Part of a small language model's weights.
Training: a variant of Muon for these matrices, 810M tokens, 6181 steps.
Each number is 200 + 30 x the weight over its row's rms, rounded and kept within 0 to 999. Layers, rows and columns count from 0. The size before them is the row's rms in percent of the matrix's.

# layer 11 MLP gate, 1344x512, rms 0.0729, rows 1008-1058, columns 64-127
101,177,146,185,216,182,194,182,213,176,224,172,208,250,241,196,188,232,252,213,204,226,172,225,242,218,177,178,207,170,156,194,143,170,199,157,233,190,204,232,199,190,168,225,219,126,216,186,182,244,187,166,155,201,154,191,195,259,230,199,148,207,193,162,215
111,218,179,201,240,255,226,227,149,161,146,200,175,226,149,238,211,183,215,209,262,138,170,181,233,149,186,236,221,174,233,145,195,167,179,245,200,211,194,266,176,184,203,213,222,157,175,207,168,175,215,220,228,191,176,166,224,207,230,209,196,180,171,185,188
100,198,205,195,153,146,227,161,180,208,172,159,218,225,241,151,227,186,197,245,224,274,243,138,263,200,226,198,171,188,244,176,198,160,190,181,231,209,244,171,233,207,194,222,198,186,212,167,224,172,198,193,190,177,236,243,212,226,175,176,193,193,219,207,187
093,218,176,216,123,205,198,173,180,187,210,161,163,175,240,225,230,183,176,167,186,234,187,190,213,242,219,242,189,191,174,168,215,240,162,241,185,201,242,249,165,205,123,185,188,196,218,236,167,245,166,165,186,205,191,233,185,231,211,179,201,231,225,170,250
100,154,209,142,193,204,179,198,176,176,186,135,206,137,172,166,200,231,212,197,238,224,195,165,222,204,176,147,192,252,112,223,167,214,167,168,221,134,196,221,296,211,201,177,118,214,157,210,200,215,168,267,223,163,186,195,144,230,195,183,160,216,226,300,216
101,177,198,193,266,229,171,222,200,186,178,151,221,185,171,243,230,220,195,204,224,253,199,190,219,251,196,196,195,173,142,229,248,189,195,203,157,218,207,155,203,137,206,219,208,191,217,202,200,207,182,238,201,157,150,204,180,188,219,262,207,189,174,197,221
100,194,232,204,283,199,220,213,217,218,224,209,207,164,188,215,151,217,232,239,171,193,187,233,184,240,185,164,246,224,209,156,249,189,204,278,221,129,200,198,271,201,190,192,194,204,216,227,223,212,159,207,179,216,221,219,240,253,171,234,196,211,168,197,185
100,194,206,225,198,198,210,250,174,203,204,178,169,194,228,149,181,212,222,231,215,149,149,278,204,201,164,256,202,212,204,191,207,202,199,201,200,176,235,195,232,182,142,165,216,216,199,188,193,152,203,216,178,219,136,201,226,191,244,196,229,235,236,164,182
099,186,244,171,211,175,230,166,198,168,199,218,220,222,166,225,195,206,191,171,193,201,191,155,225,177,220,227,232,197,216,265,236,172,174,138,182,161,200,217,224,224,228,181,202,227,226,153,252,197,191,181,186,130,241,198,180,202,197,193,180,181,197,190,183
097,276,183,202,194,156,119,200,200,151,207,164,216,173,201,193,280,187,217,211,197,234,240,228,195,193,215,171,223,184,203,169,213,183,223,212,190,229,202,191,140,198,220,256,196,199,256,154,201,225,201,194,193,182,251,201,206,171,188,187,207,252,167,216,167
103,171,247,192,199,221,203,171,180,209,186,162,178,205,200,126,181,239,205,199,182,218,211,205,202,153,229,190,183,183,207,186,163,193,266,179,199,230,202,238,195,262,213,192,207,243,158,204,156,197,171,187,211,233,226,205,196,244,197,238,160,155,231,187,159
107,172,203,264,207,203,234,162,233,205,170,233,210,180,174,186,183,214,185,184,200,209,185,235,182,241,186,201,219,188,266,132,247,185,192,192,225,169,175,218,199,201,220,206,170,183,231,211,203,180,188,168,212,236,223,233,224,207,147,164,162,237,210,257,210
099,174,233,208,242,233,264,204,265,193,212,181,170,234,236,145,176,140,197,200,171,132,238,213,170,146,212,194,175,229,219,180,190,194,199,188,238,156,256,257,209,239,165,186,175,172,203,186,221,169,196,145,188,182,213,231,185,233,266,183,176,132,243,204,199
106,198,190,220,191,240,247,254,186,188,221,189,270,199,193,175,204,206,182,229,193,158,213,202,215,270,232,305,171,214,207,224,145,179,208,167,239,199,209,176,196,177,195,175,196,226,216,178,257,223,158,214,160,212,195,254,264,196,195,117,195,239,154,130,214
102,216,174,155,178,176,202,211,178,198,230,280,205,212,199,203,233,237,177,152,232,214,209,294,247,217,263,168,199,150,179,157,166,224,147,219,230,230,181,166,200,229,215,215,220,172,174,181,189,216,253,236,218,234,153,214,232,190,220,199,186,231,249,171,164
098,191,184,168,190,156,221,185,211,166,221,203,174,209,194,193,191,230,229,174,220,162,175,176,231,186,192,235,200,255,207,214,188,245,170,146,181,162,212,232,203,237,232,197,236,126,200,175,167,234,203,195,181,203,189,186,158,216,196,222,156,256,165,223,187
102,246,202,191,166,195,236,221,198,195,227,175,205,223,251,202,205,240,207,259,186,242,224,209,186,206,131,215,175,147,260,231,243,171,224,205,180,153,212,193,185,151,159,161,196,216,185,198,179,203,209,207,184,195,194,161,277,259,221,191,214,190,187,194,168
098,189,231,209,141,181,214,203,172,252,174,189,226,199,184,241,244,192,208,194,214,203,220,181,174,230,154,210,215,199,184,194,191,214,183,168,220,263,282,198,205,250,229,195,234,202,177,191,154,169,215,188,175,199,198,264,183,174,177,192,145,224,196,205,165
096,198,206,150,162,178,164,145,187,175,202,221,206,167,206,128,215,198,252,232,226,232,243,181,204,208,141,221,170,228,249,188,165,179,192,234,214,168,207,193,250,207,246,198,232,256,210,208,238,169,204,198,178,133,231,176,218,201,154,152,224,221,193,193,209
099,196,181,160,206,204,161,213,218,227,218,195,166,254,212,168,244,164,186,255,171,211,213,207,197,174,195,291,191,188,177,161,199,244,261,190,227,211,216,243,227,221,173,177,223,180,232,228,248,202,225,175,169,181,186,162,220,188,178,197,149,213,190,224,220
104,172,219,216,168,220,240,242,197,225,176,239,261,196,127,208,199,168,228,207,199,204,225,217,219,168,228,231,170,178,203,181,225,179,231,261,152,241,222,245,189,174,234,206,211,179,178,198,235,221,196,235,162,202,255,193,166,219,206,221,174,184,188,179,200
101,140,189,185,203,154,188,155,179,186,176,212,213,194,193,192,184,189,214,194,182,152,217,218,220,196,217,210,220,228,190,211,115,203,199,233,250,199,253,218,192,258,153,209,229,174,154,135,242,255,191,232,190,217,196,233,235,174,203,157,216,223,257,171,156
102,169,239,179,206,170,246,175,188,187,226,214,164,210,190,215,228,223,221,208,147,228,244,197,147,209,195,228,188,158,176,200,187,190,189,195,222,151,151,183,200,208,198,223,207,194,259,193,187,215,209,227,243,211,235,192,236,156,188,183,203,199,210,176,147
100,219,182,194,230,199,194,237,164,247,242,240,196,208,191,197,203,147,219,265,185,190,248,238,233,237,188,190,163,244,195,181,220,265,210,140,201,198,158,208,204,214,136,204,256,296,190,230,200,188,141,169,140,184,226,126,212,171,214,169,124,192,216,195,169
092,278,225,202,253,202,242,200,233,164,159,250,214,206,232,205,220,217,248,159,227,198,178,220,166,196,213,161,208,180,212,166,233,188,183,214,180,213,224,145,175,192,175,184,179,169,262,216,162,214,181,172,200,223,223,236,216,205,233,227,209,204,120,252,208
101,153,215,217,179,200,193,194,182,201,103,210,220,224,178,221,233,205,234,257,233,229,215,215,197,223,148,243,195,143,179,212,204,185,213,195,224,175,175,154,173,191,180,246,212,201,160,117,179,188,195,205,141,192,243,193,207,166,244,180,184,172,230,168,213
102,173,268,203,231,239,192,210,224,195,227,145,180,212,269,203,184,187,230,174,173,214,219,132,196,248,204,161,240,247,163,147,169,205,223,170,203,215,258,187,183,223,184,212,179,218,172,200,198,247,201,216,204,149,252,164,186,168,180,199,221,235,219,228,181
102,193,158,191,200,252,212,211,166,221,178,193,210,182,190,208,192,187,207,280,162,204,149,170,205,208,207,227,231,175,165,229,158,243,250,186,213,215,230,178,204,173,172,212,214,201,193,181,240,155,152,229,245,182,200,205,221,261,135,192,225,210,258,146,220
101,225,145,217,186,180,232,211,191,202,147,199,185,222,200,216,187,198,197,232,178,186,212,199,189,217,196,224,223,152,166,196,157,214,149,172,195,192,188,173,152,182,250,164,195,191,197,223,189,168,228,179,233,190,188,217,187,221,227,259,224,226,194,214,176
101,251,196,175,212,195,194,195,223,171,204,237,210,202,199,208,252,215,242,217,175,177,144,180,200,209,226,218,166,189,194,181,166,204,185,184,200,212,224,225,184,220,199,194,176,140,190,202,179,177,173,165,175,170,182,261,255,231,246,222,253,175,277,234,144
099,194,222,250,194,204,190,230,153,175,237,140,284,151,232,226,182,217,235,192,160,240,216,244,239,223,207,235,242,203,176,186,212,292,161,232,198,189,199,190,224,152,153,232,199,198,187,192,225,186,218,188,254,255,140,222,224,160,197,224,131,187,191,240,216
108,250,191,219,228,201,164,242,212,173,158,191,174,191,177,195,225,229,158,219,201,167,236,197,189,208,174,217,227,175,201,185,211,191,146,221,149,231,235,183,172,201,202,215,181,204,148,189,190,197,180,204,152,214,228,170,225,266,191,188,173,215,221,200,218
098,167,192,198,198,190,180,200,206,256,169,217,206,189,214,211,206,235,202,144,184,219,218,168,208,193,187,210,204,240,179,189,229,260,191,158,119,190,257,209,183,203,216,216,206,191,207,160,265,233,179,197,185,212,196,166,255,255,233,218,202,183,212,193,179
101,193,185,167,211,173,132,233,210,186,248,229,225,163,197,194,206,162,224,231,182,162,201,282,215,232,266,250,164,157,163,182,220,229,236,232,210,220,191,157,222,165,187,172,169,191,177,191,200,206,201,150,177,177,209,182,236,152,261,188,177,210,227,211,224
102,200,200,184,210,216,244,183,253,216,207,154,153,191,134,222,220,244,235,223,205,196,180,203,184,153,145,215,194,191,205,192,233,266,167,222,205,237,172,216,243,218,196,211,259,202,220,175,172,174,134,210,249,197,162,211,215,179,231,203,220,212,182,220,218
101,237,192,154,256,234,267,189,218,190,228,173,221,253,184,164,225,196,146,205,195,222,218,179,218,217,149,208,190,221,150,224,206,155,265,194,251,233,189,251,165,205,203,195,225,216,210,249,201,209,266,217,191,174,209,151,157,225,239,217,203,162,153,187,166
100,198,219,229,209,174,231,160,200,171,203,173,194,231,165,219,203,215,226,197,194,254,220,186,208,219,210,223,173,224,174,180,242,172,212,166,140,187,213,243,204,194,159,249,190,196,193,140,196,204,169,220,219,244,179,182,233,190,191,187,170,180,183,194,163
104,179,225,159,238,206,198,206,141,141,158,161,243,218,223,263,271,201,193,200,187,138,228,164,196,145,192,228,123,213,208,204,206,196,175,153,171,272,235,202,140,177,232,221,243,240,215,160,170,231,205,189,193,161,215,174,204,215,232,199,226,198,217,155,212
099,235,228,162,185,185,221,145,213,207,174,186,182,191,187,226,188,194,177,224,185,223,252,211,131,214,192,211,226,243,190,218,179,184,232,205,168,201,177,219,210,217,229,238,123,207,177,266,211,214,135,224,204,207,275,192,165,222,210,216,189,192,247,224,203
100,198,264,209,198,241,186,207,195,191,128,208,170,192,231,163,153,171,201,219,157,155,253,215,206,166,175,226,203,183,232,189,191,205,201,193,221,177,146,278,191,162,211,261,172,194,171,171,195,137,186,183,225,231,211,220,215,261,221,191,168,211,240,257,180
101,176,229,183,177,123,211,259,204,143,211,196,168,201,211,151,185,239,226,139,223,177,232,146,173,206,185,256,198,238,197,218,196,162,175,214,217,193,214,256,202,181,198,192,202,134,172,178,186,215,231,172,237,217,240,235,179,207,169,190,264,182,202,224,248
102,202,215,213,180,142,235,202,175,175,254,140,146,196,147,217,178,195,182,202,226,215,183,155,209,202,224,175,217,224,210,206,233,265,200,207,216,180,233,261,173,155,172,221,169,212,203,226,179,196,224,178,168,159,152,263,241,192,185,184,205,142,184,185,171
099,186,149,189,224,209,180,192,124,245,180,174,221,182,156,207,182,235,206,189,218,245,232,207,189,225,219,184,170,237,193,200,187,239,180,198,133,188,217,167,216,162,203,193,192,199,173,218,237,217,227,193,176,234,252,181,239,194,261,215,212,229,214,209,159
105,213,172,264,147,194,174,196,231,164,202,163,218,197,196,196,136,202,218,178,184,217,192,229,193,227,206,191,227,131,219,219,197,173,190,238,221,195,229,186,243,134,222,231,201,205,251,165,245,183,234,252,179,196,180,197,210,262,227,265,152,211,220,241,186
101,169,264,154,251,157,245,220,204,214,207,148,194,180,195,185,173,194,221,179,205,199,179,177,153,216,188,230,228,209,233,224,234,252,171,201,242,254,239,236,252,261,169,177,188,245,205,185,176,184,235,182,217,165,205,204,252,197,232,229,172,166,211,221,224
101,211,194,152,147,199,167,154,193,223,216,275,190,256,161,187,189,246,208,204,206,171,215,204,202,187,184,175,206,198,184,188,204,160,189,167,262,222,256,234,233,232,168,189,188,246,182,227,264,271,189,241,190,201,184,228,205,135,171,213,199,164,193,202,205
102,216,219,233,222,185,196,210,176,157,254,214,156,213,215,209,209,205,177,185,186,164,149,190,200,227,255,199,211,215,189,215,232,224,193,167,166,211,245,224,240,202,239,146,209,216,207,190,214,192,199,167,206,230,236,235,231,244,186,231,211,271,230,245,286
096,206,179,224,213,232,169,204,241,170,184,156,194,174,195,222,219,168,212,202,166,204,196,209,210,181,142,161,175,209,166,218,148,183,242,181,208,180,203,142,176,195,217,218,258,183,247,165,195,162,190,187,230,167,210,216,205,242,170,152,238,172,200,190,224
098,157,223,184,171,219,200,196,262,235,188,209,196,198,221,226,223,219,211,266,191,218,175,165,184,209,199,199,202,201,211,174,139,188,200,153,154,204,232,255,140,150,225,235,175,170,218,126,209,162,240,237,209,180,158,192,184,193,188,185,146,170,232,105,150
099,222,202,147,160,193,182,151,154,208,219,208,220,193,161,137,248,228,152,151,253,211,200,234,177,229,189,170,144,226,154,160,168,202,198,158,205,237,187,193,165,185,189,228,180,175,228,237,220,210,195,219,196,264,228,183,211,197,236,215,176,257,219,255,165
095,205,121,174,182,235,233,240,163,199,222,218,214,189,224,207,229,241,260,229,191,228,178,217,216,147,189,269,131,186,150,161,212,209,172,229,210,201,153,240,239,181,241,188,200,223,170,170,172,218,231,236,190,162,185,200,218,228,160,224,172,221,218,198,215